Weights of a small GPT-style language model, trained from scratch on English Wikipedia.
Size: width 384, 3 heads of 128, MLP 1536 GELU, vocabulary 8192, 33.3M parameters.
Architecture: LayerNorm before each block, learned positions, no biases in attention or MLP, tied embeddings.
Training: a variant of Muon for these matrices, 872M tokens, 3326 steps.
Each number is 128 + 24 x the weight over its row's rms, rounded and kept within 0 to 255. Layers, rows and columns count from 0. Numbers have three digits each. The size before them is the row's rms in percent of the matrix's.

# layer 13 attention query, 384x384, rms 0.0849, rows 214-255, columns 128-255
111:132162169131151145144118141133101117121138127118103134175099129135110116179116160167121184127132147078123174119179139159103115099102121125186097129117108093116129126166090112133147128090145155181166123125123079111128096157086187123138140116160144111120102114129144129149156125166168091135157132159119137136142100082126147155127134129124133141103119173104127145116167104145123088137105
115:082111160147140148117149125143144097200122151102148143139124130118087129165069113107167092138116116153110122109125142166112114132156093161147128132103141068133108139117106111140155146106168091166101129082149152159105137119139128118152138148084113143140102127134129137126139135158121152117147099155124146110141118179131155118142161118100135168126152137102104119100121140152128109132093
115:101138148126125112159098146114108106136122147094117124108106127141156113151102120100125058122122117130144122111126142113138127134081189127075135131103112105135098141128137174130109130168120117127143175108140134122167093122137108152135187127109116148135147158153142108118097160145120169148108146135115126130142082102116179121152095150167150137131125121095124140108135117112144131130151
115:147103112117122134170129146132156112131140150163133099162138120109117101111159110145118134110079132186159162104125122148130076173144142145099121160183185088093117119114124157112097167099183125130088125121147115145112090148120151139132122138118134121092165122126127102096108050169107152156104074114133093134109149107095129151088124123123137150144112140108121134162143109112147133171138
111:115110130139139156121123124149153116162124119127133144166120128155126142149136135109159122137113080087112089085101106104110143106120165092119130089155155111129122145132155164098104127164167116146082177117105131158083164126166125176123117163115159087141128182077141145108139122081128174091125161159147107134142095142122101103134122123124145126123127136110108155079098118148097077129138
121:122146181134150125134170107132148139160146131130118096158142139146157125129102129147138146095085116149155142104106118111153090109154117137122136098119146160099106175119124169110162100119086170162101141099173112128131144152122185082142143165118113132069122088161086117148116124113138130159134091155118169089089155135102148102119157134115173141078154122125110145128093122162100107082124
109:138172115133146109151117126119112115132099134130118100147173170124126120104126156094164106146140131101109103094076166132105120105155145124119128149120090111146154157112127178105081155098109088120114096128144099149149125153128167141091149119128148150139151114118113139117119133089083135101137133094091162081134119120095093112144108109126170143140112147094123165076101154147154132087109
115:121102146130144164126163119115149112143128118131138121139130134132113067148145146165113110121104130129121095122133099184134131136121128134135126139135121116117109172094097112134158089136148177156161135099093160114166108153113150137136120126110129125143092118133141109160132146129089115132079140130165137150091153120148141129108119107166123142139098107127128114120114116151133123150164
113:142174122136151137108144157129081167144134111093101123142154129134122124146157144112157119147126093120101155131170103168131157104137062093138125118131096120177110108144130145122174152090153096116132114151118124159095150140132157166129156130158143130098137154124113109145105098148106119110105177068156090118088146130131135112150134136132082132101180124110146150113112142143080118108129
113:125151124142091110102114130125107144193146172147138177148149157131149136121134133148123175086160094099100161085169119115122132087116130131118128085104159148134172152103137108105167117127156142111144107151155121120108124136129111090140096088134146129160182128125113141126124169158133148087125114088145116122116164127136113144122131155156092125101104127091142128079152150104132104066127
105:123106123142166100174117145145113143141120153169127153093169106108130126148126113129158104144115165118186141105087124143108155097109113143124127121134135107162143112112136128139113115073122119130145087130147118140102117151164143104110137115138117147128129133126138138150131136110152089195111123104169103137093190085155137155159152122095098135163119106086131141136125160136127061066110
114:120062173079149123111187118124076128113135100124127096102157106132085112094117096173138132153146141189162136153155106141104122138159104156111118134138135106109100147100137150141181133140120152116119119128095135121163121111117090108137125150157165105179138102134110127183109148167166143120112147082117104096155163156120115149144126139120112099112143142162099126137145140143125123116123
107:162133175138082098108105171100165123123082140168129121130111147073081147110174156125159102150158104118126122090135146104111154126138139141140114144109117115136118129131173133111132088114079111175139096133150127151175136128126121128141103141104141120133134104117158120117103143112135120091136145134118157096105157099116135120138120110111145136129173118146139173146156139126102122115082
111:113094104103091187124161116113137119108118125125115137132108139103118157113115147100162173144164124136093100109113144171131107139151183152136128141133141146113191145163153121127077115153122166132157135189116121117116135157143173099133132129151104108128136135101153113110104084115114122105112134161157131131146122083088128149186154117110152104147146153153186116113157132153103086147165
116:106113091133137150162136145088149137095156105132117135094127129137095168104140086096126091113114112131144111139158135160139146122090146127155169132119089148128133153123160165111127151109164157132144114127116115159128109155176108147139126110139151128122119142129142131171131106127162142127102124091080125120136131115132150138092176091127122130138147124163104166111130094120108147144162
114:146164105130177094142126103130089130124137116092145109153128171149089097138153140169101124135123143126134143127110155116117122120142128177121087131159159147125096095129148116106118111095135122129113173098155099131139132084112123127119163133128122101151125091121100161119135131127150125136097113124164089141105103094150105151127137131173100142141172153123129167123148142155110122115101
107:133124081156145161118116081134115132109157100089138122123119099104152141142139160155136099110120127112131152148112122124109127104113113105139095111156128138118140097123161113141123102131106133169123147153145129130104112095123130137135133135141172106140111126091171133123159119125107133077103112122148098135114099152116155184105104119133143173137089116123192098166121134101163117133088
107:134147142139130174102092100138171106133168127110096105131139114126136132147102112152129141183148123111126107101160091131140141112179135143093138163149102080115147112096119176146168082141139121124087098112108139127140141109133078179084112116157131153108131120097110156108139155148143106099140098118152141121158131121108149139100126155147133129107113109134128142139152096111102113153135
109:129186140165145103163102124138138130120083164149136114109145128106132105149124113136149116145167117123136113141094138161150125138099100128131135096125160095135093132118125101153127096128117117096169162166114168096132103124115133121120106123099120146123138105139095144124154137138166107102087128125125134115097108121110149114111110146131114111107135118133150088155125092157104150119133
110:123136103155122122099098122136143144161141097137107132122109132137125081133116107153132145110128113133155086067123119166105139122103156135146135151156135107142124138112122151167152134116143139137163112119122124119128107140144133165099138136137146093132123086132138125112126151160128134143104151120101157138122139147107116126084095098115134098162141156121083129145096137174099144181100
114:147110150117133129176097132105152122135132115125117127198161154110160106101122130120152121115149137091131132111149124156103113137181159175132151118113164116127124120137117137106184143142132067125142129157162124165149144134157121125124110137136109164092100118116121137080119125150091097152148149139121109144156169122147159104131083155093095139132079167114118099127124125094117138146130
114:110114121132118116161123149091131101151120113114133163144148158087118090116165113134168125145096137160133098132153145132131130088137108145093153148122145132094141106128154121155108175105106121139094120140115160116124174145121164138130171139078166115131111155116119156106126125149157115078133126182175100123122116105122158104130123112118123138115147120134140130135101131158095079174149
109:157160138112168137118157117108143108125075143118104188147166118090113118062112121123134102192150148103109093106109172116124162124103131127116130142165125118131102150052175145087135123161147116147121053137119126144166131132148123107154135083118121159145095117138092123115144131134116079128121095101126094152128113133131126129125114150103160126118178161143133116121112116129128140112113
110:152104095141165090142145095119139094142097131119113137094115157099138127148155144128100140164153106136184107132134142167167182130174113118100138105107112094111139129152116140105161133100149121131079103112147162096122138140105123148148129088148147116164168134126130115108133068128125135132100117139121094111120125136104100120095147134134112175107114124099148161131139153101106070147116
107:137158099120087140162135152152140159164107091144124147103121146164111148195079137140114107100125141130123123176067121123110145092146141145143102127161150144132093057113110143139089142101165135146130114169132098095084115121122146121138164121133125150139160118141175076118151126152155113134158098193130110124145103121114124149143099146160125137151125106128103108113110099080172116100133
117:111176114116162117130116075130094111177130111180136131100087082121075109118123146103114118106127092099155146120172111131160078145121144132075126101077157168089131139116119123110164167152114137148120124116134161170142128149156099142131138137109160119068135081109131076130128130131157088133126141154097178120128138111089154125170109098097162126158130126136095126131131150121075072140127
114:089111142151142120138125158112119123135126093106146150157139143133163102116152106134162112108128111115103165100093116151157080076132124142132152119085131120104128125071135119105141126117157126127116117123110151151090138143134154130099114130115158151089156119151177118117096162101148136154132118128135118137137093144159125097149166132153145125114169115114096126133108138162146120102161
112:091133111114130133116154149116139114146143100087092104100137132137107159142116147126121131112122141136104122151141156159155124104172151136110116149152121147130118162149128122143177097130134139152119132171135164139093154139097152097106121129108075164121136118122129106156120164104103134138128108153138079151106130118170103155154134111130102128118110099154151106129143129157129145154109
114:162123152131149015134129108136139130133108159158097133094114145132143109149129104123143170111102161147154132129135147091132115097116137125143151102125141149103134173137121068126170179125122136128106176120105113101129124121105109158094139160120129164097115109116097078105128131149175131158161143090116110160099114117144138138137100129104160152119101068099140135119084130089151106106130
115:122132092088121134143109135145158129118106167138151127148139119118132147119111158111165143130172116143122142121123110102176150111105123112097115109144165154120111089155142109133088154116134105132116099109136152120167126137093105105133127125093175117138174170099142120135105137146151109142128119084120100113109115113062124123112124105138138122140176146121129098117154091129151119099113
110:127093089131145115108158117122152147131132116118119124135124118108145162134140153118164135102118117102145130123122088069101129187098129102148166099141135095111156165138130126125139097134161128151142165126149125119156148060164155119144123112163137108146124092105078084092147114120144099112130144126092133144111080137138110144148117113137154076121128101126160083119146118109145127118086
114:090065167150159141130144109157094125124091108128135128149093166109105130157154140144128147150097133175086110146121147105122154103148151174132151096178126138118150152148128124124141183146176126123131123118153120120125114112129126127167125139164132100153081156128108113105119134141120126164161155100148108129140118155170129145144126074170085105132136116147129125142111129110138127175106
117:141103111151100121104110112125141136125122149112136115120149120153151156112150083113121144170118121141123126114143129139158128123148150129127146114162128114133144191130082154172115104139122090151102166135129122131085099158115108135125133132116139109157158087109136128120082126105120079156135161134100159139132104170132102123130144099123108176131146088111153113131140145101081108152102
116:154178046146089125146112106149113146160122101143112146093126138106127099132122166131152119139091122100116130143097149099131131080136153166105133101106112094118129174106110125151114181107072130098103155107114142149127097130163128130132149144094134146133131129076150138143132129150099142134117120134151139160136141114126107087119125171161108104146113122124094108136147125108155144109116
114:108161087195120176162143095146138138142113098097159127145106118118121103122145076123183121141124115132125147103113122120157153117070115145181115121155131143132127106124145133145169137140093141112137138123105136113172127160121104141159070090107126148139150133113114101159128117078176158128170170122110097110140137136116121136102146171092147121160100103159125147117120132169093161123122
118:140148144106130122167121113112146120159109104083102131137156098126126119149144139116114113124111153123125092100097089122146096079131129146136114126112167098099131135141107130124112157153155127145093126116095102129124098130089120151133139113171138147152145137137079156156139136122177116179089156149073162169150090102099137114113136162118073155127154149121124147128126133156172121104158
118:106129139152141149157119104141089182130159123079112120139157086114116145084110137145143080110100110149179113138121078086115148149086128125098093116158091121164123075158092101050128161119151131118104119108154142155159144108166115137126105152108111106118135140135141090084141126150171126156125093116126104113153092099143118159159130154135150107119118101145149116124181124153125118127163
113:141111125124145139141119135092139129167063132145152121177172111092119129120122135183085123096103177125154121100135127160099178160118084120160155089141139120125136133161107132152155162138121117131134146122139087146110151138104107056168099184113137169132145123134154110117115142121126114135081116202125158138122160115128141106175143114081123144177119119086145149135123099087185128113096
114:118125107173112124112134122166132084111135153113165146143150157104149158166132139137108123158080087139156118120102091127146123113173121146141119156166136163068130119131135112105133100102115147194172112096138119149148148096122121115144107099077116098099143129151134113086137105203132120113124143115141126102126135171104132158112106124111130096111120097145149174099166120160127148127114
110:149145143080100144113163142092120144126122143166142127134114113100133149114087162132143127115132093125138183153134098132122135146150086157149128098087147106149127112109133121115145145111140114104110099156106131142117120137131146126118165145140104111113130143124091125121143145145139157184125096104138150124151104169122150138101123148117067138103068141127129149080161083123128152123090
112:110132108119180089158137120157101087158124105139123134101164115081090132148103119146125128111121115143131122160167123140166113124086148107134127115151135114158142107125157143139140157154142143128163132141137103147098147141152092105112147138106120093121101073131134150102106172108155133149108139159115155132112100150086142132111118099140127157110113114090116132145160136148145120097107
111:088153096118111121132126148160112128172095094104136137160102115118155132127126106144112153108149107086097146128141137141113128127143124084138130107153130084125117137160111142126129122119119150146149138121129124118124139095148085152148146096125112162120108153135120122145073126151117120102159118135147142089132142141068142106121153078118132155135139136124089098130131107172108175108129
# layer 13 attention key, 384x384, rms 0.0851, rows 214-255, columns 128-255
112:115137160130140175153160131155098138142120159129183080134136150155093162161104172112151122147082157113141159087109120156133134136157116154123124140106137155125137125133137143141095094115098122142120161082125117139148108151100150067146132121127105100138127160137115095095150129152177172129152101095087125153100091161124136117148134102115124121175102114116129087130153128123132107170110
112:132144123119109104117148110104133169114118086085152125099132127172129162104147168155137130136078085138129099135083120125135157146143104155148112114125135105143099146096125108149124116141157121123112136113099107138122110132139138084109085093094132144104135101179124111119125140145159124131147126089141154139152134078107129078117065103114093157125149134081125090126139091116132145121141
113:114127107118157127124112126158118113102132144131121066089180080112152104115146131122143144118153138115122150088106109139135125121122183121132113126116086140132116088090126115132144138132062127120207181125127164149099141157130117131110146131129096122146143145125114141137108138124124156151130116103130112079156113140127106137136141114145158162159124115135129126087118093154100157116155
115:143109124115142170123106086081150136101087148162156102096162127130115124091158161137124116111166133104135091119137098142134117159124117141111123185145172130108141086104118122096166177127131092114118151119099133123127160114085130086152104108129138136148129090107181155124152131131103142114128178101128123147184130128161169142172121133142152099133121159122108115113101148147112109124130
111:142098150110131084072179131113150164119169113121108121136128137106151126120101154097145159120130110131136129173163166076127107140167139094112153101138138126150144148131087145171166093152067130142130150126173146112120147123105087146121106110136142099114156136126136149148127086116118114090105150135165165174135122112115151108121122150103090115130085120160112107087159135139136139163143
122:112088102069172128152095041111102117176136084141165162094135149156150167089142087144090144114116104116158143111144139128116137136125124097138180118065111101124140117143111157147146155126191137124163099103143102140139113134131117159137103115132108139090119129119110113120140100165105127136162144130123114152075130133138102125103149156134104148121164125083103102138142132130122125137149
114:161143173095123137129112129122132130084102094093107161103090090163120125129084134148123126144122097097107064184136170159127108106133089130139157133131102112120137148165114115160113126100133133093118125162119143130088131129104104136146127118122176100133140116123149121117110126147114121156149104113164141130131119121165105083146154152117107097157159085091131131102132103164143124168135
116:101160112131104166146178085118100117134099130143161130156084110135128101133145081141164175168132148157172110132080110102101110119180143127129145117119171109122131127144120097128116090128110156144125163106101168124132128105109122132094134142103100141135157126096108091141106120143116175141136120089176112152125132080096149149111130113110128133092173130113104149109103131126128127138134
117:118124177091138149149116120128159128113181134107124140177134152121116077143149146127122101120103159126132088125101099136117135180116122133152141131140133159101106141142087113129134149096139133136118118164130138129161081138142105164143091121116156130199114137107191133119130123108112102142143160143125138158178099128138110169097106088162149123133145062124156123162114113111102094122102
112:111162104150129144121147112152111138147108137123090160139122146139130145103121138102150108129118132111139182104131171131119125101111118115149122170116075124150118155138145144146147114128141160098110114125107139128167122117171139150118108091134155088093133115144152169130139106137105136154140116176099093155105135084132128105148108132179101130132108162088163149104116119152067159090117
113:103146151134135111148112174149176123125066158132145128105139095081134169163114144145118134121149118122119100131134125141120151118099168195145150138102141152121153153078187101153099105147147085097139153129127119136137149140159128178109103147140118109161156106136177092147175085116117112152168154096135130119117119164133125111135150157105106134121105105091077146172110126074161135117131
115:148120142126152121070149123104144124151119131149154155120132108129144121146134113161145158157129153110143104101119145117096107139097144162145164140126138122097145118116089143139152133095111098121126142110144107104144111175138166130152196116099080103076086125131134127137102173141112150130090139135097084148134142142118137130143165151139140132097141123104141168122139099173102117180132
113:125078152143156115114077138124151155158135109129122124081139122110126103094165127131148141098136108088147152140150164097132143120081137112134116172140124107127166156129142104127152131131101147111079139123167130119152131123124113133146073134155200105130128142138139074110154122141147150107144117103144134080131127158141128130132107136157084124143144096107156146144118099111132142120138
116:161175110128116103127153090162127114111086171120122097093121094125128119157126140094129122131127086138145104079147076110119109110137101136125123126109159130151143137128105145088143111100119159132152154135132111142172127160094172105128092139106150115141110131162140101186126101110153119133138129081161135143108116149172120077165129140148140149138097068181143130107155137110180117151117
120:148145090124111147100118121141102122104141177163114112166150106149162137111134095149135152144126113135121108130147158093134162118147142155162148131079148135131136147142114105148155165116195144125144138093129097162115110150098148121131097120115159099149122128094141097165146131070100127136105128155146111119127120154081169158165101142137135136133071134127124134144161112138136134107169
118:173136100119090161135116098162131142097136070138137141075153196164084087140115144103163181101107165113081117083122128108114139117160153139099095138120134118157137142105130153128136131121133126133132134077137081125144092162145110117139140125117084149141142138157159107121112130139135145169116124121098117091158127114156128155128117115128143161149135125128115131144076143144137126149157
112:143093148150165140133088089140116114145121130113141125119118122122132115097150131110164124147148146125120102087146151116115125159109098123109166142127140091116144154147108142144116136149120159156167125143109149066129120107097105130144120072177116136134122149112114125158107164132163170082148109180166128115115089127130088162110120118153158105093139097123089148136143144070152096108139
112:145155133187165104102101127118110166134150128105116149129132170169181140073151096126137110177145099127120113147127103148114093160193161112142131134139134143158144116110111113125139121130073091083081160124181190124086122089136125118123131141127142133120122139143130169165166139133103133121106073128145112112100133103080135161136105119144094136116109156127105124114116129095118101159167
117:130117160153140115131118168094072128159122097133134113122148151158104173146157141156129091187119110149138137121123108159122158152057154107123107109109102124096121100117131118058142128136153150108133151135097151132115103118125079175144124106122143149149111112117167139125148109127148123174125138143111094161161126165112103144166116079125118102127120151127137155155122085080144101124074
114:102175113133167152148143151083090131103146122153163190139141125150114111101093077092158133117143145161130124133147102110103165096151158120155127168069128112168180121156162148111160135169147173114159105143109113144131122107141102100101152188117109149113116148101141136129110090154128128094112102095146169141168129150160133138154152122116142145131157142120111152164135112129103176132138
111:122135130124189148117141104105158134124114153146110130129144086151129139127091135134109156162135170128083104135122112101066151154161087131132127142141126074143110079116155130109118137133095124104104118078122153109140135115128088099116175138106077113151103120156123145126147126100181138132095136118122090154159136133167126144123121117147122166093146130106155116117126142130126161098118
118:161148118136168127167129128108156129149179135103171102098150103154126123133161128104114170140117095096129161125102140130123132120118125148162150105156127091160142163167123143090120103137164146093094089134125075134138142080115119081138108127115116128121109138116122097119113105106146167115109147145134134168101131104109121119065129125194089136103114114128145122080124157121146149147148
109:144160138104087148134073166122115069136118091089124175168114139148145167128129136152140075130118119127150128106090094116143130111116169106103133126131163108148103154132135128111141135118147170168112163166140162140103124125148156145183120112133117061146109069098117176121108096134100152097115131169132135099141159142135139117125124132113106095139107098116157126122138131113140086103122
112:161131093124134116166139117098086114146160126121131117184149150124144122078143148138161121150115122140169081110117095137112126168105116140155134135124151114125151183170144149098144136140154093109158119125129134137101146144146058136148153073108163093111151094088146124131132151099126136113083133099119121110158153131153116159125089118148138120120142126171105089078096151152124080080143
110:095120181113077100173110131149127111119117108171144102131116133158128100128111107115103157102137139145141099161077106099166126132128141118168167106170092126129104090158093153119096107179163125068156174090126124139126121142162153138129152123155104135136117142156138130132164154147140132126132092164125135120120131147148155110145116145120142125128095101117123146096166104099115124110184
116:125134141158162164121105095110118133130185166141115078144112120135132124119111101112108141153116108109107153130145179141102097167072095146150145143117149138059140175134157136129191151125124143196125160090148162095117114156115137133132110147132084134121124105111116095104143095132141151102119120160129129115159145174147115141089109095133111146111114140148120081114134097167104095106128
113:119129111115127145135155135125149120112154149109081113137102114124123140156099156108157091118165069141120135139146115129127169128115118123111127140105096098121154125150146127180122113117110152139154162151124125123130110126122126108134164102102115134125139105116108086103122121091146135140157121127108127137135112129048154101084142135094135133122130086113086106119103130130155111146166
112:104109088090096139129112122136143142103173156142118125198118148147122129118106151127106084101172132140141118160096127170126109157171138135137066142115091118129129113117119132122121155106164146128131121130126121142148149144103192105109102102152134148141105091105108155112147116148140162155160135175173122159174134137134110149171110098086138136103148114150121129118094144131132124150119
110:120103120142116095127131163128128086082128175120121144139125163146135133131130142130138118121086126090141134143099136115108144114101139114117136130133131118141129102095148108110083131127163106111122136076127111118116120114152083136098135134100126126085117142140153147120149161144122158164139140118112129109112133153112142115133101094095153100167104120066150128152140133157137083142130
121:143146144138122135131111171106192144090129136104104129161119123116084178154137079123150121137165118116131129149140160133118094128118091127112176125119161109110093143134152151126156100129156143147122143137139133129177131183174128105141108140091116125117114128116144160137158154107107144115138083124144116118120116117118072097099117152109122126114139173158116138137142115129101102141114
112:124143133139131091180150074127146109130083111111114159152091136123106147131098151101126073108092136159140129115135158108064137114141155138124150151148134173119130104107110124116122128115165109117082117142127098114158145124142172107162195131149162160093121105121153164150097140123116108065093093122139138132120148102120164148153119151112111109115132175133169138130126103135143102111118
116:137086125163127124146089136144138115108142158133079102162134110100131144096112134120107152141107170145112166107128132152119139142171170119114131105132132105139111145111163133136121113116112102131129136155091093084160111155128116103142131122181138132100142135134149147144158113167129191106096119157152122118104084103156151142130093170160102091160146126169122165129143126130111110142128
117:125092124147114151127136099134150129097117133160132108108105116103170126119092131135147158086128125134069132134147140086107124142137124113159115141137068145081130168130130094132138137116098134139095152092139137125154124116168091144145104144111123125164121089127139164119104113121111128087108112120152156094084113141130113126141153089145129132117168105116131128117140115101131123102136
116:122127121075140166102142094101106130122134096137078097137152109135145147156151141112122104155101121131141128138131125108140167101131147153112125077089137117127104169137130128116166135157180140121139113088134139163118118160102146147096145154094138119163121123117113139123088117136160113122110108150144097083151099095122126122134144100118135086130130129046111165139128151111140144132132
113:118139127135109140139124107086167161077138137127114154159133100140106148133102110123148106158152173151128127114132101111109155088099121127145140124123141151126132117169142135123157106143136138162134137127128183079137106116120124156123101126125137159105130124083130124139134123134095083089126100106151129125123098149159154162135090147098136145125146100123152141144115104119124126134128
120:082122118117092113098120111091095112127133123126131104145138081163121147110102142130133112125086153114114131146128153132126125140133075102076097111157165126083133128119136160085141110113127127095128163119123122137113128165052165152122167123127104168185125101155123140141143155163111123138135107165114154159175165187145146119138082102123106191103087126104116150121133168149090126120152
119:178128140122104196160102108120103162129142181147144131126142121132160098155169136138163126130120119113138157115097110104108083142136138092106130115122141131095142148154146115129114125090086130143092102112119124126158131101132084135129097147100145148136127125110113158131165146140127127116115118125176118152185100129136145129128131133140113108109135129114111146125110126140117148118146
115:103130133126157100178111117160158115167067138122160105120126094092134129164101125149141103137115136152085140103140148108114130153114093106116118111124127095135155141147134121145107136112146098117150157088143150106104122081143107130096120133123124084093114095091111141123122101146116174114113114133123130070162130087158162082132134105145129149085164110099146118139181120141140158111107
118:143062105136147091130132125150132199135152185078151136157122123088092122166125121113111117185096156153132082118123127168152152141163162134116149148148101148161140154102136109112171152155116106150132149127157114141125118109161145114142152108101188157094135130142126130157162157136137127102169098128135144143155138131107142135115156119171132148124168124131113125129131152105112105122144
113:115133164172137143135127090109143096150152118134168105123115134085150176116121140128108165149123108142158178109116150146114141128110109120117124149107144089155129132109119165094132119136114149115105085101117181112124117085128174132149129152115125133144141101151099119099142166106100101170103123128093151128195145107075120155098096103147140119119138119160142087158142135110118121117162
116:099140164150115151139134161151114115115134103182133091148114166142179140145125163077119125171140129126175158119106123138135100128103095120135108126151130114088153118192135114133119158130117166105122179131128124109108150068132142108103156155135123157159098131161121120137108127130098129140147163106095125122134185120176149092079118141089169108159131109132098121123108112134138082116094
111:072157126113134150098085139099092136134118143116085131131159183096159178088103128140127127145166105094131103071123153125141135120115170125116108149105154096188118085142114147167122163161149127142127097137188114105111122102156108113135124126142141128130115131128127112099126105107107121158135091120168103137127147153169131101126115131120090124165130164117181136119129162100139110204126
# layer 13 attention value, 384x384, rms 0.124, rows 128-140, columns 128-255
114:179119123148116116141116146099115091122117123118132135102133080118158098122153141134157148108084123104156123117151147174123091156131122171147141139105119106115104085085086112174122138145160084127191110125105124107106166148118137139131109090156143126121117099095110145125145123111154146123106115141146113123159137170148083170106120170111093118134156133146110126142140118118119197165108
122:124151072165148139163129126102114096129162149156100094125117154151116109145103122114086124121096104123111113123113124159102111172153103100137174127168141161135098143157141130143101126119126097092110116129163099131104145115136109202113096110153140086095098095106120134160110119142127119096158148108086105169160135102110121104133138129134102113162111095156110156113135112097158139125129
121:079095144116134162132139101145135128150092161136114136110150159139157094093114113131115126119102160153120120114077126110130078133150093144089156124147068099132119103081111107141134138120149101135113139160140106097115145127168134153147149106117071143128167142126092121121166115116149114160130095131110132130139135181109101140128099113101130089129111122152076163075102126121205107118131
122:148133137138129099146144096163123122141143097142147133128111127120130163133131114113135131097158122140107106156116137134175133133138114149112130171147084114113162168154118134119134109101159138098136111114120136115146106103091123105118180137108088127123137171114064149131135103112116113120124117100155127110140141168105155120144139072115132167142096156147153130154118096096063125164119
124:166116112162125152101124086105124126130120150154097136135129098145125121087141107137115158150132121125168078100166116101159130115164135144150137132121129141110124139142126179121150128154114114157106116192121120137130134141111124158079114118140098162126140130191126086125111130158145147108141201140145131151148135102147100122090147146135150103137117158120089163098154120120134135115069
114:091156139150090141061161143124128125109145141143133126152098147140133124115097130126145144121121119121117102094124148124136140143127153136130139124126154134158109100114146110148149113098146124151122115073140073146135130119098100130138120119097118181100095145090125145115104095112110084159110148135141114139129087102117157164163170161126150154121124120153128145140126099167123108104096
118:105110149172091141133072144106140146108117101138101139157158152112145168137113126163111163120127107090115150154127127112129136147140103156122141096109115130073120115124141111177105157117146127133119104105173129150107105125117097170132153149106112145134094143142126121154087116129115140061076144117143107120114161131135097116162146098123142160137056140143154138150121186090159074123093
118:100118135131190117123133180134121140112138119125098128116121170109112111157142141138136156142129125077134131096089166152143118163123131116123131141117138094126116158110080169095122123161119125152124108139080160112134099110127123081139126144156149116167114143144114101099136081152109121134163120105126159129113134105106111113162072124085126144154156123109147145127108138167062083088135
127:141149176109101157153173141150122144146114086140170162125124110086125137078119148109131118184156138120099149148172083134133122129114101105130129126110120133142105127125125148184096107132165123139127114100125142159121115130100118152094177109096166119066148134115123121106148164160115145136166087100165150112138149127133173109137143135177125118121093147144097134136085091138115139118093
125:165122128124154110147143131161159125100115159115154103146119103143161125153121138091145082156143111181138172157138129123158111129092146081131167151153124114166151067097134129142134143117120091152120153148121168170149112138145143144087166093154161079120138110086134115168096136117115132132158103148142134127168142122148143131173140111124197176146144170169117138147142146126124148133117
118:121141110117113103100116121104099136111083090155111090080111138136104101132137124107115137101115164166122118121124125119177123159122120166132095143147105122142120129105139157099133117142135110151074104126095061151128131106148121177124121140123114115107167115129188131096154124137129137106158091088089148148116095130083071084118117093114148142075122112169105114116134160156110111136117
118:152135151136146141136156146127105141131104133148121127113150118130074123108084175113146180128095123112134102158153127124080132137089102134164126156147122165144116145152106097129141139145147115134140101121106112147128111105139135160118127147074100170095103148146125130133131120149143142180121144080176085122117172155094071136131096115115101113090127107121121092197102121119138131116177
124:167122129145129148139065120155134135144108095148120123115121180145141151124125152143137129191154116148108151162158093102140126097078118128131152156162115160135114109113155081117148096107086129135136141128078130160132141119156113160151074117125142128146115119154093148070106132144095123184108072121138112104089151140140093130139120104145094137177134120147102109162110090187105117147144
# layer 13 attention output (transposed), 384x384, rms 0.336, rows 128-139, columns 128-255
109:157142118145083161120108187124118147144165142101138161042105114118137062110105156117143139082102145191132107121169130112128133105102143166138153132159113130116103105096128126125095138123144123136176081185156115156114145113142116135153131137144156134159096075106138129147131138138116126173126162154136116114115126127155121134133109118131121097098134119153121150159096115140122130114066
116:122124163113137154170158119111108117103136159139129131102125166123124117098076143113102154145108103080122124129125138106104075150103114132134113099109089144144158167143152119153135068095133099112117136113185117118118107114129110152150097131096154109134118124103152088120128122147169067107134122128111096099148136089139110136131165081151114139139130093146103099133139077102124163136154
113:129138140131151114164123123148113139152088139116142148104130141072126114075093153064075132128122163127078143112128159099117128159131105185101171110140102121149123115118156126188098138113154096160125123116139101066149151165146119107121137134105142127122122171092112141130122089132108139096139111127147186132153090112113106116133135129150124113139165095143113177100105095144168118140119
117:126092141089134085111085104110104121133110117161097087130105127198142169145127098127111097081100132147115134123119138107153118162107125189137108093164119150148088160154144126158165165131121121144133117140136106124119123116104135097153145114153123146145118144151112111150110107130105105141130122129144124143128166127129167122113112146154128153117135124127123103115070147134119167106110
115:135132155142140117097139124130160128150106165129113159099125120130150113122148102143064092150137083146119150096122135143118115072118107094114154100118146106097157115134082150145156099153158098150145135160104145195132145110110150150113134091141112150135141126109160107126063146106129179126094156136167153121137122110165122128140163102112168119080116153108115133145113149112122155138153
110:120167127131086142107130146120105128134122124139165123140118116135149122133096108150132129131122130144128182119130111110124151128093143117127141150173123151120104068119119086142056104100084137072085176078138131134139148122125159111109121120134119140142163182102124172131110098125159114156159146078124129105102117109127140153158142156108166160123117106159138117117113137114136127143118
110:122147143125078162131102091122123122130139099155084165137119132125109115150071123128093164145096119133135183148147154126134111128117107194126182134116120133100158111095117085144087133123124117151165120095169114134105091140114138133124143126148081152117098116111144140167102125113109142125126119139114142119123120094128125123184096158094108119130147118130156100135131115093113107128154
111:132131155132113121119139112145155097121099153156107105130103115134120163144094111117171101141136130140152153114101147151101146126123102142100099109082112151157147142127130142162112117124157117131138091123121137115147131135163107119129170136134156110168128105111155132105173147157153129112151136131090131119134157120125133066146128136116148074080123104125127133131122124154114127110091
118:166155129129126153150105108093130142112134132123089127140145122158152146137105125086113116158138123132163160169114122086116119146141094103126136128125187162143054121120135095175111171131104137148131122140121187134092135153137127123115136110162141126121123111143116101120178128097127114136119089124164137084107117069143075107120124128126119163160071142132101170118104151165131106110098
115:169125131112166106111180159146145125114141120086106116157133117160152174109097163101140135157166102158129134138109099123145091093126160124163128161179115084133152133113187128110135122116123159151136124127094137149100131143152120098112117103167134123115166127116126112175143102148084127135178121107122194095100160110136149140126103136117143138133106127120129091118126098107121130138120
109:124098105122138121140161125136122161123131086116133133100100126126130160131169117090163131128121119096128145143124152145105140133130112171098130121099117129185143091066126216120124156147144127125100142138139135142126132163126139160130116117090137118121172160156140114133134114135127089129139127107173111109127117145091080150154118109122080148135137100114127145115176175147115129111181
116:136170176081148113119171160141122164140119164092154150144138137125078150137119136120164156137108108101128109144117146135114140125073081141078125118174120166142087107138090096129134117127149124100117096089094158140142150082120136117130120141091109167141144132139117171135149086143135121126116131134150123151089164118118108155141132107131110125143195128124151123141124100117129143163119